From a checkpoint of a small transformer trained on Wikipedia: vocabulary 16384.
Each number is 128 + 32 x the weight over its row's rms, rounded and kept within 0 to 255. Layers, rows and columns count from 0. The size above them is the row's rms in percent of the matrix's.

# layer 4 MLP up, 512x192, rms 0.12, rows 5-50, columns 48-95
size [ 93 126  98 105 107  91  91  94  97 109  99 100 108  91  83  88 111 106  98 100  94  97 104  99 108 100 104 101  95 106  97  95  97  93  91  94 113 107  88  94 114  93 101  90 110  96]
[[137  79  61 103 127  87 165 105 100 102  72 154 107 118 132 127 124 183 113  39 114 105 136 178 182 115 141 181 245 103 123 151 151 119 158 103 118 123 100 183 155 131  96 101 130 107  80 126]
 [166 203 120 158 138 199 148 169 118 119 164 149 141 131 112 180  63 135  88 133 132 107  83 120  96 140 141 106 100 149 171 122 152 130  79  79 137  58 156 131 145  81 122 152 187 152 159 124]
 [101  88 131 136 187 151 157 163  99 122 107 180 132 121 123 164 142 150  87 119 184 130  71 163 119 140 148 148  75 143 156 180 175 133  79  69 134 147 208 139 226 120 101 169 100  69 145 153]
 [138 126 112 167 194 121  91  76 127 111  75 107 156 122 110 125 169 105 115  97 115 168 131 123 103 139 151 104 172 162 203 123 115 124 139  87 113  85 121 133 128  95 134 141 106 123 178 118]
 [125 138 122  60 103 173 118 141 122 108 150 145 110 122  71 123 116 151 144 176 111 179  88 104 131 140 149 103 104 124 133 113 102 170  59 141 129 151 150  76 152 159  81 117 146 108 117 110]
 [135 113 180 138  79 123 100 120 155 143 112 155 112 107 112 181 136  84 107 152  83 142 180 124 111 102 110 106 145 187 154 214 122 146 132 101 120 122  88 145 150  13 134 118 130 145 127 117]
 [109 140 141 161 143  95  86 169 185  93 136  79 179 170 124 122 130 121 196  83 180 131  47 119 110 126 149 149 116 124  89 108 107 171 125  79  80 176 139 163 184 132  86 108 140 114  92  96]
 [132 146 100  98 177 177 144  62 144 137 137 129  96 101 153 103 197 116 115 178  87  94 142 100  94 118 147  95 106 157 124 144 128 136 211 128 104 102 157 135 103  91 182 121 121 129 127 135]
 [114 124 126 157 100 128 137 135 124 243 145 161 132 129 164 129 112 122 138 171 185 166  85 144  65 107 126 118  98  97 113 152 151 158 108  39 148  86 189 139 120 163 172 143 157 208 185 112]
 [135  90  91 102 106 167 117 140 151  73 114 133 135  92 142 138 114  70 126 105 150 154 137  63 169  88 142 127 127 138  65 147  98 121  78 186 122  97 138 146 169 100 155 157 186 139 146 149]
 [102 156  86 143 161 131  91  86 144 102 122 135 152  98 198  91 145 136 160 127  87 137 114 125 203 107  95 131 142 138 116 150 138 131 143 140 165 134 130 145 128 148 135 146 115 191  81 144]
 [131 135 158 122  53 172 125 129 104 142 150 145 102 156  86 161 113 142  97 157 122 153 157 103 142 172 119 146  96  93 106 107  69 161 146 117 118 141 121 116 129 142 110 114 133  72  96 162]
 [163 134 116 160 116 179 129  45 153 109 164 108 165 118 100  91 137 109 101 163  79 139  88 131 131 126 120 121  77 147 118 133 120 119 138 169 112 110 142 137 107  92 133 141  98 134  99 181]
 [111 195 109 164 109  98 126 121 149  70  98 151 111  44 156 198  78 194 112 114  48 152 140 123  75  66 169 164 150 141 144 131 128  74 135  87 106 112 156 138 123  92  63  57 172 192 153 199]
 [133 137 137 132  86 167  88  98  88 142 144 125 134  80 120  77 118 107 136 109 164 134 100  98  96 140 146 157 112 155 131 140  59 144 123 169 122 136 147 161 206 158  80 137  79 121 121 150]
 [123 127 132 129 111 157  88  82 140 160 196 108 151 103 117 113 100 144 101 103 201 143  82 127 161  58 140 128  94 196 157 154 121 160 103  77  80  89 119 139 151  66  87 124 103 132 130 187]
 [ 82  97  99 166  99 105 160 196 153 140 114 105 129 149 125 127 120 148 183 129 152  58  66  68 183  90 101  71 124 120 127 162 124 154 111 192 166 143  93 168 161 102 145  61 118 165  98 112]
 [201 144 107 114 133 150 108 177 198 149 127 103 149 147 143 177 120 104 169 108 142  98 122 200 138 161  63 109 149 135 113 102 140 196 128  95 148 124 123 158  97 136 134 188 154  95 166 145]
 [146  94 146 121 126 170 109 124 174 135 130 106 167 170  69 145 136 183 141 106 123 138 101 123  95 173 131 176 114 163 171  94 138 117 151 160 132 148 121 121  66 140  95 122 114 133 141 124]
 [196 112  70 131 142 100 156 186 120 118 132 159 113 130  88 139 105 178 137 134 150 165 153 125 176  80 107 181 186 173  81 133 100 151  97 151 176  87 181 139  95  86 154 119 164 121  76  50]
 [156 154 147 126 132 117 129 142 147 102  96 120 116 125  75 105 171 109  54 153 122 161 130 102  64  72 108 184 107 135 154 144 108 130  95 122 148 136  71 135 155 134 131  89 147 130 133 142]
 [ 81 140  72 157 166 109 156  87 146 191 183  85 130 137 162  84 143 180 130  83  90  89  81 154  91 193 136  99 144  76 206 186 173  99 106 167 133  87 135 105 165  81 127 160  91 126 125 134]
 [ 98 109 187 103 173 125 162 130  92 183 102 110 103 140 164 114 148 132 155 125 117  88 179 105  93  80 108 134 155 126  77  80 114  96 131 105 137 131 135 153 152 140 200  88 140 121 166 106]
 [121  66  86  79  50 119  94 108  75 178 124 136 105 131 113  82 154 141 156 140 148 184 157  99  90  99  68 125  84 118 142 157 158 118 127 167  88 151  70 218  97 100 166 138 100 113  97 116]
 [ 93 119 113 148 190  90 156  94 160 151 155 126  72 150 139 166  97 113 126 160 140  94 125 118 124  88 188 191 152 100 131 114 153 112 118 183 135  89 178 128 169  90 129 154 176 125 142 136]
 [115 117 162  99 143  80 108 193 173 190 165 124 128  76 112 126 155  87  73  83 130 103 155 133 128 149  99 171 109 168 114 141  97 130 111  60 104  72  96  87 104  79 103 131 106  46 173 134]
 [112 110  61  95 161 112 151 122 128 184  91 142 152 107  99 136 155 124 124 150 134 110  93  91 125 137 120 180 194 137 118 165 229 116 121 151 113 107  83 123 118 109  92 110 135  86 181 153]
 [116 147 162 145 109 159 163 172 134 118 214 129 155 153 177 145 139 111  69 101 141 111 138 144 128 111 164 121 134 136  76 141  88 129 113 100 103 123  87 138 161 115 114 139 112  93 125 114]
 [133 111 126 106 180 133 152  72  99 192 173 109  89 135 164 105 147  99 177  95  92 100 108 112 115 143 134 125  92 181  94 160 146 134 102  85  98  92  99  97 171 201 131 176 132 111 132 110]
 [120 134 151 169 181 135 137  94 123 140 153 213 108 105 119 114  78 107 141 143 124 104 104 120 162 169 108 124 106  81  99 183 141 104 162 205 150  85 105 125 157  96  78 124 159 121 117 131]
 [ 46 101 128 115  61 153 110 123 118 182 176 122 106 114  96  73 128  92 123 105  51 119 156 135 119 127  42 126 164 163 140 153 113  96 118  77 138 165  91 104 117 144 126 141 156 116 127 128]
 [112 187 147  98 157  66 122  33 185 105 136 156 156  94 147 132  99 163 112 156  99 124 151 100 166  52  81 167  80  73 132 146 108 139 128 101  97 128 120  95 132 129 130 101 109 111 161 102]
 [141  90 132  85 125 108 116  57 127 154 147  81 161 141 102 118 103  88  77  95 150 129  62 188 146 107 107 110  94 188  84 147  99  60 101 156 142 163 104 118 145 119 123  91 160 144 121 136]
 [144 173 200 123 194 118 131  81 126 120 116  58  91 124 137 125 146  83 121  83 139 142  79 140 138  65 109 176 170 105 131 137 115 117 143 144 194  80  98 106 125 137  89  67 145 128 106 101]
 [161  69  86  95 160 137 137 139 141 124 121  82 195 145 106 101 147 146 189  99 233 148 153 165 109 127 125 123 136 126 137  88 155 112 129 106 169 132 148 152 125 116 179 152 125 172 139 118]
 [158 138 147 114 181 141 105 120 209 148 125 113 113 189 112 146 126 136 176 101  93 121 125 136  85  75 122 157 159 115 150 133 104 112 173 164 154  78 131 110  98 105  82 130 179 130 192  80]
 [123 143 118 157 103 109 127  91 132 154 144 117 182 126 118 153 137  71 126 186  39  93 110 157 114 168 182 157  78 119 156 133 137 140 116 102 122 132 135 187 147 103 168 105 122 162 181  76]
 [ 78  73 114  99 122  99 164 114 137 123 176 108  88  88 115 181 121 115 100  86 195 124 215 152 173 170 172 142 103 128  84 132  90 119 135  99  90 139 123 160 109  77 113 162  84 136 148 126]
 [167 124 123  85 144 146 141 160 183 141 172 128 121 166 177 191 148 122 144 153 132 146  90 162  61  51 143 164 127 133 119  68 114  95 147 110 148  58 124  79 128 162 129 159 122 141  82  97]
 [133 102 108  92 180 148  99 149  70 134 102  93  99 147 133  88 155 148  27  51 107 108 118 131 137 172 128 160  94 144  96 176  94 132 105  95 164 122 161 162  97 104 155 153 130 106  53  82]
 [ 58 133 122 117  96  73 130 138 138 131 121 117  97 135 142 161 158 145 153  30 137 182  94 180 160 162 134  98 168 139 113  84 135 116  84  95 163 168 113 121 123 115 129 138 153 154 145 171]
 [130 153 175 124 137 142  99 152 139  76 146 192 166 135  86 128 117 103 148 151 157 106 181  92 159  85 153 119  97 161 108  94 133 118 137 127  91  93 108  96 166 157 149 190 205 149 144 158]
 [128 122  99 100 176  48 122  85 159 106 169 145 138 119 139 129 113 149 127 188 168  71 137 124 114 101  74 161  99  57 134 102 155 159 154 100 106 121 154  87 183 156 117  74 134 115 116 124]
 [128  79 145 108  89 142 124 117 141 128 119 112 119 105 111 157 134 141 200 142 101 120  94  98 120 164 159 104 116 131 160  98 131 120  84 130  65 112  44 166 108 100 136  51 140 142 150  71]
 [ 95 161 141 119 129  91 134 166 188  98  75  83 181  92 155 139 111 149 149  94 131 116  50 124 130 120 139 116 139 162 111 177 105  98 133 101 152 188 124  86 127 146 133 125 143 155  56 152]
 [ 90 166 129 193 135 144 112 124 206 151 118  93 154 119  63  85  99 182 146 140 129  88 120 125 156 146 157 135 161 102  81 165 131 146  81 120 121 116 169 121 104  95 101  98 133 173 176 188]]
# layer 4 MLP down (transposed), 512x192, rms 0.109, rows 5-50, columns 48-95
size [ 99 124 103 102 105  98  89  89  98 108  90 102 107  99  89  86 114 109 107 102  98  94 101 104 104  96 104 106  95 101 105  94  98 102  98  90 119 102  99  94  82  98  94  90  98  99]
[[135 194 188 168 161 182 106 185 118 170 155 143 106 118  96 136 145  74 112 221 141 202 157 101 135 136  45 111 113  77 156  78  80 109  35 123 163 118 157 102 127 151 133 125  93 205 185 133]
 [132 168 135 168 119 134 125 133 129 128 106 132 162 155 149 124 129 124  99 175 112 126 128  96  92 113 106 183 131 177 113 103 116 137 111  81 154 133 182 170   3 127 117 221 110 119 149 113]
 [142 172  78 142 165  93  93 144 138 106 105 129 119 103 117 140  95 169 180 144  86 169  65 180 165  85 113  91 120 144 113 168 135 176 161 143 193  81  98 153 126 130 121 119 162 117 176 115]
 [ 93 138 123 106  86 103 125 130 132 145 124 187  90 162 120 127 107 123 116 111 153 123  97 149 129  91  72 127 159 143 124 101 127 150 212 140 158 135  57 139 159  49 109 129 115 171 134 160]
 [181 159 145 129 106  62 166 179 158 172 160 113  63 101 122 123 186 100 117 144 121  22 135 116  67 121 150 170 105 133  84  86 109 154 182 139  98 165 100 154 106 133 164 183 110 124 160 141]
 [170 154 103 100 171 144 175 124 116 108 127 161 142  91 180 112  83 152 150 136 138  99 162 166  95 168 193 150  96  72  87 165 147 100 153  90  71 145 108  74 136 136 149  52  83 106 134 112]
 [175 114 112  76 111 163 182  87 121 155 155 207  62 101  93  87 133 172  88 154  88 114 143 125 140  97 134 104 151 102 166 141 104  91 134 116 168  87 151  91 103 134 143 119  82 124 117 145]
 [125 139 172 121 125 146 109 233  84  77 142 124 147  87 128  70 101 131 173 103 178 117 131  95  92 121 172 113 129 100 178 106 126 152 100 112  92 119  97 120 167 183 134 129  92 140 144 106]
 [196 178 164 133 125  92 134 117 148  94 116 151 128 147  61  92 150 130 114 142 143 157 140 119 185 184 149  86  93 180 113 121 104 126 173 159 122 132  94 136 138  73 110  82 153 111 114 115]
 [ 99 153 133 127 100 166 187 150 147  95  92 142  79 154 152 109  75 123 131  93 150  82 129 126 121 172 164 104 143  79 144 184 130 106 115 112 168 167 133 192  74 170  97  86  90 111 141  89]
 [151  80 166 134  98 141 142 166 109 166 158 134 158 148  61 132 114  92 138 131 167  57  81 121  59 155 119  99 117 112  73 113 116 157 132 105  83 156 114 135 137 106  83 106  98  82 101 140]
 [124 104 152 161 144 138 121  65  72  97 138  61 142  65 196  96 175 120  99 128  80 170 131  84  83 150 135 123 138 117 152 145 130 106 127 179 169  79  75 153 124 122 118 188 153 131 165 161]
 [102 129  86 123 119 154 177 108 117 137  90 143 135 178  99 133 100  95  77 137 153 112 111 119  92 125 101  97 164  55 156 101 133  74 150 111  92 143 134  85  84 122 131 158 181 117 107 153]
 [106  90 146  79 113 129 104 118 157 135 136 182 128 122 141 151 165 138 102 198  79  81 148 106 102 141 139 138 147 118  86 125 109 137 111 159 104 123 149 130  80 116 114  77 132 163 107 178]
 [132 148  93 141 147  99 188  97 177 112  83 126  93 144  91 170 166 101 157 127 103  77 116 144 170 143 123 149 141 145 133 130 142 177  39 128 180 133 126 100  93  72 145  66 158  87  86  72]
 [142 140 141  85 100  99  97 148 120  80 138 176 124 146  96 140 133 132 173 151  86 192 176 134 112 121 162 193 153  93 120 133 125 104 111 224  98 122  88 134 138 109 139  86 196  93 135 140]
 [ 98 153 104 130 101 129 108 122  90  94 123 127 126 153 169  87 109 171 111 111  70 145 151 150 173  79 133 119 162 166 183 133 108 115 123 135  87 130 176 196  89 116 110 145 121 148  81 122]
 [119  79 158 122 136 107 165 162 131 111 102 101 130  90  93 104  90  77 142 112  95  67 165 160 113  92  86 107 113 166 108 126 108 158 108 155 153 148 108  84  95 150  76 129 123  53  88  96]
 [114 127 131 208 148 134 121 163 130  73 123  97 120 113 110 140 191 121 135 130 122 112 171 102 109  94 122  95 144 146 157 108 123 149 175 167 165  61 108 139  88 117 143 127 101 129 161 147]
 [112 142 159 112 110 114  93 130 162 119 135  99 136 117 165  98 109  67  97 153 191 115 189 123  73 134 153  75 128  34 115 104 142 122 157 140  99 214  78  83 129 145 125 114 150 145 182 132]
 [132  91  73  88 125 135 138 122 176 131 164 117 117 141 123 144 125 125 135  68 141 110 153 154  84  74 192 126 122 124 168 177 123 107  76 142 177 150 140 111 171  95 142 181 120  69  60 125]
 [156 139 122 156 111 142 122 112  80 111  96 106 101  84 129 137 112  85 104 141 109 137 148  88 137 137 130 157  95 159  88  64 112  99 125 167 121 160 114 118  69  61 158  55 112 134 156 158]
 [177  83 126 114 110  72 153 183 126 108 116 137 169 135 121 158  56  87 128 156 118  93 135 149 112 127 110  86  76 145 213 157 137 113 121  52 109 118  79 160 155 122 151 123 133 138 112 102]
 [ 86 142 136 171 119 112 125 178  95 173 101  96 204 134  76 122 151 156 118 111 127 118  90 162 109 159 149 175 162 145 152 121 136 105 187  82 156 125  90 207 171 130 155 130 133 130 160  69]
 [ 62 169 135 159 121 151 152 136  88 162 134 151  43  99 128 126 146 103 150 158  90 132 144 107 124 111 134 149 123  79 109 143 151 132 157 134 159 118 151 156 144  80 119 106 177 150 104  87]
 [125 151  87 145 135 134 124 117  92  79 153 166  79 180 132 121 128 172 123 144  99 133 109  82 199 132 125 100 167 171 153 106 146 105 105 149 121 191 103 126 146 114 132  94 107 148 102  59]
 [ 77 125  98 177 105 175 144 183 171 139 154 139  84  78 134 100 102 147 138 152 164  86 168 179 120 175 153 169 106 142 109 152 148 153 138 115 187 185 146 148  99 177 130  85 159 151 130 145]
 [153 128 101 134 137 104  72 137 172  97 108 177 152 144 148 108 205 125 146 138 170  72 119 155 109  80 109 171 127 195 175 149 122 116  82  92 129  57 135 171 148 160 161  89 118 136 126 117]
 [107 166 118 153 118 112 138 146 187 106 127 174 175  74 100  96 179 150 142 146 136 144  96 139  82 119 111  88 130 128 161  87 162 139 137 117 143 127 134 179 130  89 157  87 189 141 209 182]
 [135 152  96 107  77 150 168 156 136  84  97 104 153 144 117 103 114 160  38 106 107 179 112 120  77  95 153 130 109 156 129  53 111 113 125 140 116 156 216 109  87 150 131 156  67 168 124 129]
 [123 169 168  80 138 112 156 194  91  62 127 119 198 135 110 114 133  80 128  94 115 163 108 172 146 144 173 120 203 110 107  91  89 114 179 125 117 128 115 168 152 182 205 134  56  77 100 145]
 [128 116 138 158  75 185 124 131 113 204 143 107  87 132 139 102 100 110 113 108 135 127 142 104 114 207 103  67 187 203 116 144 120 129 100 123  99  41  89 155 115 131 149 131 127 156  67 121]
 [130 157 121 162 115 122 180 219 114 126 170 160 153 132 127 130 178 118 188 203 138 139 148  48  51 124 153 151 165 104 142  91 184 148 141 111 113 100 164 117 157 174  97 161 129 134 131 155]
 [149  78 135 172 104 127 154  97 148 150 153 118 190 147  97 119 182 125 135 124  95  92 140 106 106 115 134  87 134 155 170 160 145 151 120 103 171 124 110 141 152 133 150 100 164 110 181 142]
 [ 59 178 179  99 127  97 119 145 136 105 173 118  66  94 100 140 159  83 103  98 155 144 105 101 140 159 146 119 120  70 156 198 146 149 117 120 176  99 108  87 178 189 103 162 101  50 137  76]
 [136 141  88 125 144 173 145 170  98  64  68 106 141 102 143 124 142 136  78 112 127 144 137 142 209 171 125 132 110 112 111 115 135 123  41 111 111 177  74 175 136 152 179 162 117 153  25 118]
 [ 98  85  92 168 140 136 133 154 141 108 134  79 124 119 205 149 103 125  82 191  54 117 153 118 164 111 139 116  77 160 115 153 115  96 151 143  82 145 127 182 150 123 195 125  68 157 138  90]
 [124  54 116  85  81 157 198 115 109 116 108 131  93 166 149 103 114 216 181 155 131 105  97 159 118 144  91 133 180  85 133 119 161 145 180 191 122 183 138  97  87 191  97 161 134 116  63 133]
 [137 115  65 181 125 170 115 175 124 103 124 155 125 101 149 145 129 114 102 133  64  69 170  52 188 121 140 152 114 152 123 118 181 107  85 113 120 138  66 206  98  96 180 144 121 156 106  78]
 [179 124 144 133 144 155 134 140 168 156  91 167 167 125 151 144  99  87 155 189 126 172 116 110 132 111  78 125 143  56 161  69 150 177 111 155 114 102  90 120 149 125  99 128 132 100 167 157]
 [159 138 105 150 124 144  51 130 127  67  78 126 121 161 116 114  94 121  71 152  90 114 160  96 105  87 160 144  97 128 120 175 100 119 196 145  86  87 145 187 154 128 157 110 115 124 125  88]
 [155 157 119 125 127 113 109 131 134  65 180  53 106  62 110 102 157  97  96 115 151 152  57 139 156 127  83 130  36 131 128 153 122 193  98  75 167 152 120 127 181 104 102 133 112 106 108  58]
 [138 117 137 151 126 133 124 162  87 144 102 112  84  77 153 162 154 121 121  73  29 120 122 131 143 183 131 131 171 180 178 138 116 121 108 132 174 156 127 160 113 123 179 200 118 157 158 193]
 [137 154  70 205 114  88 117 140  98 139 142 154 159 114 146 133 159 100 140 133 141  84 130 138  98  98 110 170 112  88 118 149 180  89 182 167 145 172 184 145 161  73 112 169 154 118  86 149]
 [165 120 136 152  89 117 140 142 155 134 181 162  79 178 125 102 147  78 129 147 139 173 184 147 143 173 161 126 103 109  96  91 139 171 110 167  66 129 113 115 160 128 108 152 102 108 149  71]
 [150 114 153 105 113 152 123 157 139  92 107 118 141  92 204 122  96 162 126 207 110 177 114 166 115 128 168  95 106 165 158 122 170 172 178 105 116 142  74 104 128  68 136 124 184  91 137 142]]
# layer 4 MLP gate, 512x192, rms 0.121, rows 6-51, columns 48-95
size [113 100 105 109 100  84  98  98 115  97 104  93 101  95 105 108  99 104 100 107  90 111 102  89  97 106  97  94 104 103  96  92 103  90  92 111 109  95  96  84  96  98 102 107 101 102]
[[157  81 131 173  85 116 125  85 154 121 137 117 129  98  77  88 177 157 185 115 125 121 118 213 129 142 142 140 165 111 108 156 127 115 140 161 100 173 123 105 130 120 138  56 148  96 147 165]
 [128 146 162 106 125  95 176 145 115 112 177 167 126 142  90  85  99  84  93 156 195 142 150 188 145 133 142 154 154  87  76 166 118 129 146 174 141 175 124  89 124  96 140 114  89  89 149 127]
 [137 108 126 139 127 151 115 175 104 110 170  35 129  85 156 156 146 159  86 122 155  65 111 173 155 133 142 127 130 125 137 168 143 162  85 116 139 111 175 129 148 207 138  93  57  85 129 114]
 [ 82 118  23 144 116 151  99 111 203 148  73 131 181 229 151 130 157 119 162  79 146  92 118 138 136 171 138 112 147 124 145 101 130 165  68 127 149  88 127  55 147 119  73 134 140 118 100 161]
 [ 88 154 181 135 136 159  89 144 151 152 146  95 126 170  89  90 199  82 139 113 161 148 102 125 157  90  93  91 138 163 125 138 118 118 112 106 180  40 124 194  95  91 104 172 176 169 115 173]
 [138  85 148 152  86  82 101 162 116 123  76 126 180 124 171 133 169 114 135  87 197 109 142 129 154 183 104 130 123 196  90 156 151 164 115 174 149 151  96 167  76 151  91 102 147  92 155  67]
 [169 102 104 185 151  80 137 112 156 144 105 108 144 168 113 112 128  95 145 150  75 161 100 154 138 183 123 183 128 138  52 199  93 109 178 105 123 136 178 113 106  95  87 120  96  82 134 111]
 [159 165 136 142  91  75 146 152 132 133  72 160 114  95 113  97 147  84 142 137 141  87 107 156 199 164 140  86 109 169 147 158 122 105 123 144 161 135  87  97 147 153 157 123 136 172 142  95]
 [141  79 102  95  97 163 115 131 158  84  90  90 147 146  44 128 113 102  79 139 155 133 115  98 128 164 150  88 126 133 102 112 148  76 152  53 165 126 200 131  61 184 147  88 148 109 133  96]
 [158  84 133 160 133 149  97 126 165 127 139  69 153 169 118  85 153 110 165 180 130 133  97  84 141 139 103  86  97 142 163 149 124 173 126 128 143 152 138 112 146 115 127  96  78 111  94 158]
 [100 123 143 145 141  87 139 101 102  41 141 114 123  43 188  84 159 136 117 139 152 176  92  82 133 153 177 105 110  93 138 150 103 107 171 196  77 123 106 144 111 142  79 166 138 111 148 154]
 [145 155 137 146 161  55 102 175 183  76 175 117 148 104 110 116 154 148 127 108  86 111  88  87 192 149 147 138 115 214 100 134 121 125 126 163 110 120  89 144 104  87 123 108 118 149 126 144]
 [159 176 116 138 147 165 159 125 102 144 112  91 160 116 114  91  81 124 161  57 179 158 109 169 140 114  83 127 135 175 168 149 143 110 160  88 114 109 124 140 175 115 144 123 133 134 105 112]
 [129  41 151  98 124 112 106 151 137 125 147 102 177 111 116 129 134 171  87 123 163 131 148 139 145 111 120 104 107  85 133 148 137 127 197 108  61  84 133 167 145 198 143 173 113 113 200 175]
 [162 149 135 164 140 145 141 131 139 163 102  89 113  92 182 116 129 131  92 110 166  35  96 113 118 173  85  89 101 131 163 142 140 138 142  58 161 136 183  90  88 200  74 182 107 174 108 130]
 [127 106 170 147 148 177 112  95 151 181 115 128  83 140 106 151 147 176  95  88 128 114 118  79  89 164 164 126  62 110 146 130  91 135 108 148 115  93 118  95 166 157 168 147 139  53 103 136]
 [130 134 160 164 165 122  96 146 120 134 201  95 134  75 165 146 146 136 171  62  90 130 133  56 141  97 144  94  96 135 113 141 139 148 131 140 159 139 166 102  74 140 123 114 131 163 141 122]
 [131 148 115 157  59 128 113 154 183 132 154 159 149 100 127 127  34 150 189  87  96 149 113 127 166 119  79 135 121 121  70 105 120  66 113 118  94 140 144 134  81 120 123  65 180 139  95 103]
 [151 145 101 118 126 156 119 100  69 118 139 156 147 112  77 142 112 154 141 142  97 109 125 118 106 102 131  92 106 116 171 179 127 143  98 142 116 185  93 110 119 157 114 127 152 165 149 106]
 [130 142 164 188 164 154 107 147  88 135 110 167 169 128 209 121 118 122 121 148  82 127 107  86 163 187  93 154 120 212  91 122 158 127 173 124  98  75 135 150  74 165  67  52 121 168 196 109]
 [151 184 124 102 180 118 127 116 109 138 149 122 145  83  81 169 163 109 119 144 133 134 119 119  96 151 149 126  99 134 122 134 135  74 113 167 104 156 111  55 133 117 120 147 101 128 164 127]
 [ 87 119 133 184 148 159 111  98 134 157 147 120 135 127  94 128 167 145 124 151 151 158  99 117  92  96 202 148 137  84 114 134 142 168 119 179 137  74  88 130 171 125  73 156 157 109 145 160]
 [123 122 148 140 152 167  96  77 191 135 139 177  99  53 159 122 112  61 125 134 141 133 124 116 144 119 120  99  97 127 146 153 123 133 113 136  91 130 155 123  81 122  67 134 122 128 125 139]
 [136 116 145 130  43 137 105 209  85 167 103 190 115  74  85 138 137 165 114 128 113 101 109 109  97 110 148  65 123 104 139 102 174 148 127 158 158 130 115 149 179 130 135  92 124 102 119 161]
 [200 160  85 137 100 137  92 118 149 132 154 117 109 182 179 126 122 125 126 108 135 124  73  83 207 186 117 183 139 193 147 121 111 153 124 191 112 170 166 120 117 122 134  70 108 138 171 188]
 [132  96 114 126 132 111 138 124 172 179 125  84 128 185 120 176 106 162 140 158  92  94 163 155 118 116 136 120 154 190 131  57 136 128 123 140 133 102 153 118  86  97 131 145  92 158 113 120]
 [137  62 139 146 138  99  93 151 165 103 101 196  83 135 105  67 181  78 167 116 178 128 126 171 119 135 159 121 160 133 173 154 148 129 131 117 111  62 135 132 128 119 117 179 116 161 137 102]
 [119  96 156 108 136  87 191 111 175 176 161  93 104  63 114  84 179 201 119 104 140 125 113 109  69 186 123 114 126 126 161 163 190 131 170  47 164 106 161 127 164  64 144 113 176 180  97 159]
 [119 113 126 125 139 172 108  82  81 143 113  98  66 123 104 129 150 125 145 128 151  98 153 120  73 141 113 134 158 152 119 191  87 122 117 101 127  64  70  96 108 122  94 157 135 107 109 122]
 [159 143 124 151 107 140 116 104 112  55 117 172  57 103  77 148  97 165 128 170 123 120 154  38  95 128 123 157  74 145 129  97 141  83 109 121 156 159 112 103 115 139 136 149 138 165 142 141]
 [192  88 101 110 141 138 129 187  86  95 158 144 128 102 128 143 168 155 145 128 157 170 132 148  92 156 163 137  53 181 180 113 146 155 126 164 100 162 185 136 101 204 133 140 151  96 118 146]
 [ 92  63  80  75 111 179  85 141 121 129 160 131 159 114 123  83 139 155 130  85 124 110 122 197 164 104 149 172 157 137 124 168  25 104 103 175 141 107 152 153 204 105  78  82 118 118  87 165]
 [143 133 121  90 126 121  99 150 159 119 132 127 126 199 143 154 144 196 104  94 186 178  78 118 132 131 200 124 109 140 187 105 107 120 169 117  82 114 121 126 146  77 148 114 152 137  85 105]
 [ 35 190 197 147 102 114 113 174 129 141 124  85  75 186 132  98 152 127 136 128 138 115 131 144 120 132 158  97 109 127 151 157  94 126 136 101 165  94 104 113 169 124 113 157  94  96 153  93]
 [120 135 128 121 125 183 167 120 136 127  87  94 138 156 128 126 149 157 124  72 150  85 144 151 154 119 123 119 136  86 176 173  62 120 152 133 130 129  92 209 147 136 140 125 104 164  85 127]
 [126 152 138 183 142 141 131  96 130 147 169 118 201 112 112 137 142  94 108 133 127 108 162 151 152 167 137 141 179 128 165 121 166 137 156 138 109 142  85 132 119  80  97  85  64 127  72 107]
 [ 75 118 158 165 141 181  96 128 120 156 174 130 120 102 148 155  97 139 119 188  64  86 124  93 102 178 149 183 160 147 151 232  91 109 129 132 108 116 145  84 166  93 110 116 134 134 137 110]
 [192 142 100 106 131 160 144 170 133 179 158 138 131 147 161 148 148  82  53 148 108  67 103  92 158 157 139 114 126 106 173 106 137 116 126  90 172 128  92 202  68 121 150 114  66 164 123 112]
 [ 87 106  74 196  80  84 138 138  76 115 147  89 100 124  95 190 115 145 146 147 176 117 135  94 120 132 145 116 124 178 155 188 116  91 139  93 149 150 132 104 137 142 154 132  75 141 115 170]
 [210 134 101 175 109 125 111 150 118  87 144 108 164 135 125 122  96 210  31 180 156  85  92 159 144  85 153 124 101 133 114 113 144 139 184 136  43 101 189 119 141 193 160 148 110 144 135  72]
 [184 127 144  90  70 155 129 118 124 105 143  69 123  92 103  88 106 170 152  92 126 156 106 105 163 151  73 172  47 126 117 139 118 198 113  89 156 150  99 154 195 122 129  95 127  90 122  98]
 [150 116 170 146 209 139  56  92 123  86  71 139  85  92 166 153  94 147  86  93 102  96 149 131 153 170  62 142  82 100 116 116 107 183 154  99 143 128 119 166 122 120 160 168 101 167 188 161]
 [141 129 148  67 125 115 134 147 111 131  89 152 128 154 145 152  98 145  74 150 160 107 140 164 165  95 140 171 142 152 143 132 133 161 135 147 157 132 146  56 115 125  89 142  95 100 149 131]
 [147 108  97 195 135  88 149  72 163 129 101 110  73 140 127 169 124 217 132  90 113 114 132  69  79 180 140 113 123 128 123 201  93  95 177 148 116 127  97  99 184 123 166 134 145  88  92 121]
 [139 119 148 137 155 158 125 129  92 163 144 145  77 116  84 181 132 160 112  99 157 145 130  53 168 134 109 139 133  91 161 137 129 131  65 107 141 130 191 139  63 143 152 126  98 138  98 159]
 [125 172  60  95 165  79 213 105 117 148 123 146 138 110 110 150 182 206 118  80 154 132 117 155  83 114 102 123 114 123 165 147 149 120  79 101  79 191 153 154 130 121 175 127  78 108  81 132]]